Weights of a small GPT-style language model, trained from scratch on English Wikipedia.
Size: width 256, 2 heads of 128, MLP 1024 squared ReLU.
Each number is 500 + 25 x the weight over its row's rms, rounded and kept within 0 to 999. Layers, rows and columns count from 0. Numbers have three digits each. The size before them is the row's rms in percent of the matrix's.

# up: layer 4 MLP up, 1024x256, rms 0.116, rows 904-928, columns 0-127
# down: layer 4 MLP down (transposed), 1024x256, rms 0.109, rows 904-927, columns 0-127
up904 093:491485532516485488506453542501504460484493476497463482535552498523488502496514521509498511463504510537494542450500488512489511526449480519482498509501536522503461506503507480472505536469516517498482427528490522491525471478481517482535510476482543482498477496471495480501505429515497475480537484510520515478483520459449458457506499491437499495511496494513503488465480484532477490489500
down904 098:494512500476510483482495526517505516542523503469520505461494487516489476497492450500524488499514519527523519456469472524485535502476482538492504482466505544485499494489466444527521488507504554518491496459475503503514484521492479476507524540456569537534512498518534526502493512522496514445491507510515493488472456521481517498502501536444467484522497507533517508480465517535496535542519
up905 111:499527516494505471476515480522551513512518487541515528503507478511521508511501550469486525492467482448531500481555519498515515505515463457479407514473498450468506508469537525456482497518501530477492496480540530498472496510533501483466437498547524539511528511520484499464479495502541502486461448489507486497490500487498494505522533511453510483520495489514509505505550475507466517511470
down905 111:497498497521497517515519544529504490512534495538475491461510472512495543448511496491481560501492493520536535451464455506487462545492451490512480540518520480473492460494490463483500519507514500500483456485530512475521474514446479504529469516525508523504497494482493501472534461456466517491559562474549500511479482500497514492525512473509521519489519488504519467484504498506502513478493
up906 102:444496510522517525483503488496489521491531471509443502542480508516504495495500494479477495510530498499456475534505524477501424489493505501475513551502495506502481490510514515484532505465498504506482519474491496504496483519475511527505503460486489470494507507492532522507496516515515532510556499463483511516547541495513481493536510498513538476507503528456492500491541457498488515545475
down906 102:487510494568543507489507480468521534520493501476515518522510489510515484484521492488536473497521526521490511509461496543483487478499543503494491539533523486511493524528450496462505481506487480525475521509447456527470489533502498451490489506480471528480494502489513502520465521490462475521506540487480488507540501538503518491462455490531530505501507530491509510483524474493490474476448
up907 102:514494472488481547490497487516471499462541471529458503509500511506508514476472495504487511522476512446533465486496497517523482469484512515500513511525514502460529468492471487459497515467496497502523480478493487489486486496466519525463484484530478507511481481482495536471551506526499546498545489531482459499499502466523484543462514513507571450482479490509484491505468448495460509583474
down907 103:491494506489517517494463455507504495541489497481547492489437527490504481529482498487476543506503488481462502479511496473460471486523504521504460476495495469505519495479496521470445489531475532520486551463501507476501552466520528491476463559500491471521524467468483493477467544478485474500480500514472508482471505495513492462475472475455487508534517501562478453512488514547490467538497
up908 099:489497537501478509520522535510497513459512482502459499491469496508486501508506530475446482473486509458481494488524508497468481470512468497507463497532548517533519513511500471514505477513533524481516521477497515534459453508456501513484497525477487528545540497473445502522504497534497500553459520506475492506459522516478490509465473508497509425478544579533517486501477502558446505489546
down908 099:436519511488530476504493497446523531490507512470467492490495510472491511470517514479467502523535487501517488560517487532523513501486532487518534493503531466498509500502473510453502467496490509429532553514508516518503498513482516510488526522490531494511499489489524520499517498566493544514514535508493495513487497519487470501504503497477545470532526549511492502486512467510468470492538
up909 101:521460473496486493527503502508500477502507512524467486451489498544496500478479512503521501490533516514495464493517531452452505518492505496514512417513509485475529509501573484508469475490559489543473511525514525477518445521473530520485499511505508460507508513501476495493480516486513531519462532482491543518488500497473456472551473491502497497487487503489507512485526484491496497512579
down909 098:490526510534512502484537534483497525461458500461500525491482522531498509470504470489483499523506507469479462541496463488515520504495512469512527496466527507486482524541512557498486544505443537500506486529480509517497507525501490493461538497533510475482482488532470459487475547450488553476528516496477557499500490526539479483547456509513492508502499468487501515561513537541502490503527
up910 104:494506491517517509509529488513462496463484461496512526490505459506502541500471508489477511503509445522539481511525498509450485526459549510508506493527500520510445464500465481479484496485552504468457465484507503470508509527480531483494449510491479489508464474476497532513507500541533505532518487525511476553546517493463482503470504524491515508485485551509514495465527492523502490494491
down910 106:454505513511521520493536475490497531492470526458511459503540474453493495480484523502513504510495533509532510518505505534529502482525524504531462493505467479465488504480446514536512525504516457483526459504509474552524476489482515494501519466517506522493539478462523504440545485486481528495477549531522469518487540559514480494453473517520479510486488500473503514504509522509500516515532
up911 103:506504491517456534486465494545496492497520491486452535486487479508513507508497511475481514523472461482503531456514548462482487541513462511490518435489486502534492510530551530466483544515487483495479503482522520459496490515514506494480477500518553491474517505515485499487491520512542473505501457530512500485496469500436498500550518521458483480513487525496480536539479495528464534511494
down911 102:453514506496493515519518534512516528501512512454467495496496482529500509495486507496461497538515475471483504511503531518486541488480503499515558525473515492487492537512511537530524525548507526503535490532524490519535510546458512480506528505445516521498516519471510465549468479510495476516495531474514560458501525512487488487509485477499482518496482494501514514513496517499515451476550
up912 095:520456464471439497463538526506468489490476479509543476469507499511496504487465501510516513468509485527496478483508491505506488464473514512511521463478511524560534466512458467466494484458476530512471504493508503511504497507514519468508474504507521499508449481537520484468495519502547522518520477549519521523514458497514503446500457478487500508475485512462524504480489460500493493515517
down912 097:486497496494495522488463495486508490502542485498506465492481445495516512513493485508489541509535524486522483505475464539507517493501508496487557473484490490461460491472493490462486533469449471478517535445460495480518495495522519456537506530504493514523470511532493509532508502494465522498500516505490479483483489520469470526492496560489454518464487532522524498452463473540539522458520
up913 097:491511501509490511473494514483513505482509419525489519517518499531519465484515524479510512455508480466576502509534548505525488507461499481500482489466546515491494497508524501455448485500484519509477487490531460479517484529503514489527488521551508464485490531483525469488485506498549514502484491500496501483491450517530455491512515493503467506456472511457543494488491507502491485526514
down913 098:509501487509533440512481534452514514526479517501510454449524496481509502521496501519485482524500474537489530520482530551507505475495548523500516503533529502469526506479521512525477478533538477497520528502521507507501513508509495525514502525476470495504472482498555495500511478493494497563522490476488476512524499457522460505496543521524469481502455529530513529510478485506500550464479
up914 101:481492517483495509497490468490527512475512514532501523524515536501548463488466538462522477461487466423498506495511497450483464513497505496502530533507491496517509498486512496525473474508559484498530480515535480491526517536480501526541474486479493502524499514506489535499514420489514486563519521490518519486478492505469489527492483504485500543504476519482537528473489458486505452518502
down914 101:535510530514506494483557459543529504509502475488494514512522465472486520510447532485486489490488495513507462508512471498472485503509491456487467545518511493518511493443477499485493509521529514505516507511530512460487500574510527453515508490514485488498517513494502544493453491531511524478468538561521508527508502450474511520499506509504515536475521486491500478492558481515450488512561
up915 105:512465474512490502480482484540517456511496436544497494501519498501491550499470532509513508458475501463505514474505473481488507526521508465481490493506530495540493462484495489459445505507481544513495508529478457555501481520507531514454515458503516528512533514510487528461519488489488470539500501490561537542432492518490496505477539459472495475465510481503509480498502522502444473498496
down915 102:502493508543515442508551509521516507515474473513529506512470498438498522540516521509508518541503482503484538532532503487488485477523505526474513475514493482478490521535537489472491480485556497495506453522502480499514499527481502515565503490474539507500507467473521531507545503501515491567454510490536475488506472462521521528478505488483528494516559500497509454469544472496501498500507
up916 100:510531490491524523463482535499457497495498493490513486472491457506526518501488483492495506512563473475482501466503469506465477465476525507479496530476498505507457506521502483483462471504552516514481496517523509486486481471496467512493476515511540485508407516504489515460476449491500470554525457531487475487535523510462512549502487513472516482516460486466474512505452494535540479497517
down916 099:509492520506519479523452505526494519486515524498508539492527454476489510553485518486509479479493544516501537467504504514487487499499472500497481507528496489466476471533522535515458526525461508522515517485516481512513494474533499550476453472490513496527528531536490529472457513491515526530471494485491497534535480510493474521527512468477479532522499503474507468512528462488510496500526
up917 100:461515521462544551499494516494483493464488472526487537498493526532520436508494495469468504486507448486520517507504498462507489510441513514474514514478570509494518507500477490489471488462524516496497492483529526536508495559466488475521507503480469514528508466510556514517517525502496503527477489469469517475493512498470480449466504514474488491428531496518498526498457492541507477491502
down917 099:475483523521496493548498471512480485516495491498487497509517504499483530516504516556516504532484497468491475457455493507520458552463514464498517480486480539484457508504463471455523484511492511539589501474501511499490533500554519464511484482545499503507455467494479502533507502514527517494477540458480481520506499511506476472516538521518460485503522508458483463485499496522502529496543
up918 099:478447502517490494503498490500500527517464504553491451513517483502501505496490525493522480481530523495470468495502534483505466510489512456520503513522514524466497410514511472506473484469477504508506472502516502486512526504485529535454489513527521531534502485455485511501490511500516470514479459490503537490513548498511467497509495503523515474551478494466493503443483470502505487456508
down918 100:467514523494476503506543497505479504505519475498473516507512511449506515484510521489472487496479510454492500469520500494508522497480493507546541522513449514488487439510524500492470473479518454488512510517516446511536480514522507506548503520487517514490506494488486492507497466470498483562516473549508432476516499506548500524492501470565461524462471512515505548492511488526511487485489
up919 098:494505440477506500500447534465513451536514492487459535487526480481486479464494555508528476470502526548484483455512475505453502498510473504543498487515498497503469491476473442519514446492520507489526511473520553515492464486476524510461458483506502519503540499465511528542488508529521510479458491555503494486515495429483501526484491469501543467506487532507483489492486471528510487493523
down919 103:520515485467479442509547490454479450488473541516489537506458470515485486496503527486501521529536502525490460487481513494506523496499500485543485441492489524500489538494478492500506514566493522506470505469510499480503501453494510509545494494559493467510534472521512491503483513521490523532462545537523481452496536486512533500498488480461505529505488498539520511522507543472564487484509
up920 104:508510504490486516487528488567582497506537506541526546493543473509511507499519540467532486471518474500532535481559534533502511514496486517486471473491508503481511531493499468495507463497492482486520505496553541474498513494527539537533477526468529496490508540465492482500518489536526529526523483470503545475508474506522532481508514538516475470477465487493471463496473502498476514504468
down920 106:521507513470509548527484541534519531515551499485512500520498491476489480464504482498478499476493493498500478510483486538485440494507497517531541540494495468471510525514507517548505507501513458502512447485456497519459465467525497507445532532494512477518539516515503537494462531483499493470484488515494487495515481511492538521462512514482478523500487477507538490506487483460502515504481
up921 096:507509487504472528507516462486483425481489535502482459491511484517477475493470547488537520474471527482498489481525483451480525463522418498501513441522496564540484514490476469472483494489516514494500545514512488507454501494493518469465504454484463496556487481477474518538501470502493514512487515471473543504489514511509437474494530479471490494514545545509526524487545504511463456530486
down921 099:502490545486506509510527495458463523512468521518505492456503496518501487456534495477520488523487527453486483513472566478482506521493463497449443485496493460484505475527490464503519455483507483512499523496511533485476505503503466524493523463497514488546546490507500497501507495491468490496551464465509497512553568526472510481474495484510464510494541510519526436474505456486508499534481
up922 110:486450549459472468491530544511512513488508506600512469472517448523485504500481503501515524542464475497541529505518506472508456474482462491508498530484507488517512475516496470497482500519437571483526521461498528482517479545504490500468478452528512500480460518505515477547486518494552469530516472523504504509482510497508484490490529512502480487492523574518481518490522499483464512505487
down922 103:504502520512501478533543525522521528491501513497522517491488487477511449525521489506502470531465520505455520490524491592543497489534488468553504543468456513492498500532489539497513504516519473498475473492512497488514495483532500487510498506469556480487512493484513499481488554531485484513511524551466527461525557507492554526501514541476559495547522499510494521482477542517522498493490
up923 099:476518478482499536496500499484504501476488418491496490475490517517531472489444530496553500463464508499490561507504508505509526531545477508490465476542486427519474495522500467502469450528527490483524503495545488535472475497505513518531489465494552472486476525476481505517535486501509526492471494512486497496535484499488518501542467512488503474552483489495505516527480474561487525497521
down923 099:518493524525504452509489472530529480505497486486472545524453485501486498487445531458509552537514480519484539494465515533485494524468497487501488514510532514495484558505487515497512491577508459500462507483480457514504466509517513486504465460496493459516537505498533492509447497515500449510465512452498478463470473468480515456475452467478513511525479502514479483487499446468520434531497
up924 101:475456511471512492479527487512490551494491501504486502511490480514531515492498491460468525496477519488520474491521539480464464512460460521495449514504534499503515498519548498503469497524517477475484496509492530502498508505468512525524476507505493500530520525507546556475501469526540461487501514493487513546517520513510509481506480495477489483476476513509499493467527486509491521517558
down924 100:508486511531493483500486516453470555515531508478496469496541483500487485508498520533460483480433509497541468510530506510518473532497504541516464523504512514504509461500474503488526493521534516504528488478493513470500484492520495453529513485500521534519469514498497571494478481493536482519519517509480525544529493472549484498544460534541517478492509508514521483502519471500487541535512
up925 105:493476492485481508484515493571507492490468502497450531525512482490525546473489519477500517465461480483552510500510510497502525525495466535490468464530525521517534478488470532489525510519489529520504508511490501545507513498517569499475503474523505471502502530523463494502503513543515457507558494523521475485548498492473492468481513505510514452518504524508467498495467514519457542480472
down925 104:491485538494490516503484458485548492497489530550507524512464463488471513493444484476518499480540475514484531485508519487483476501479503605495497520522492500496510479530515519489483510525501498501553530519482455521512534519522493459499545521478483517510490469536514497507511451525440488543444515526536501495477508511463516484502527521522470504501450502484496507503519486520494505497511
up926 104:505525496530472533490485483527485487459470487540524528518523486491520507507455480484510442468538503479481512521524516505508479494437511477485469543503490500495533497450496471508478504471513473493479501515520505519502478466474518501500479478488502518522464525494526498501506498506538525569441489503484546544514535510516438464519482485510535523481492491480524521459517500508508493478553
down926 107:472544514475478529508537459518514517537466519503497517516487505492488491475484493471478483522543519503484545535535483495476524470498455499553453478520492485485550475471516529519482468524532491492484502511494510533497495478480488517478483496505462486487551517503521504504474499502517512467513492481504538467488565472475487522514429513492480484491472482499497542480481536465506477517490
up927 106:502470513466471493497554503560511510480498461502522479459501484508505519476489484464479518480490509476555494486516548496515516501482446486503479473520507502528491481464477511477477522558539521506525531501534563486490464495534502486516500482504506504484519471466478529513492466520504514491540473535506493503495486492486513530528474500449522491518496540518505510493528502556421568489487
down927 101:457533490526487498464543481514478551480485492516509507507497521499491474496518518482517492522461519539465479488486474475527543551505501477449546514499517508483475500526471477506491494521522467434551492463451513518537507478491454448517508441498544475517534485487512433477484501492492492520554504517500515499520482487514530505491474489522482506507501529515515534524553467486542473510494
up928 102:501515509490455501475489546513520477496499455516483483483521490510474519491510576513523496493523513527453497487504509539508473484477513465496493511514515508514476519467502439509486453531482513522465452507497481471514431512497534485481505506515495484472525499443476541524516453521493488519454497467501562483470526502490441497486471494451535530479458502507513513493480516498520449508480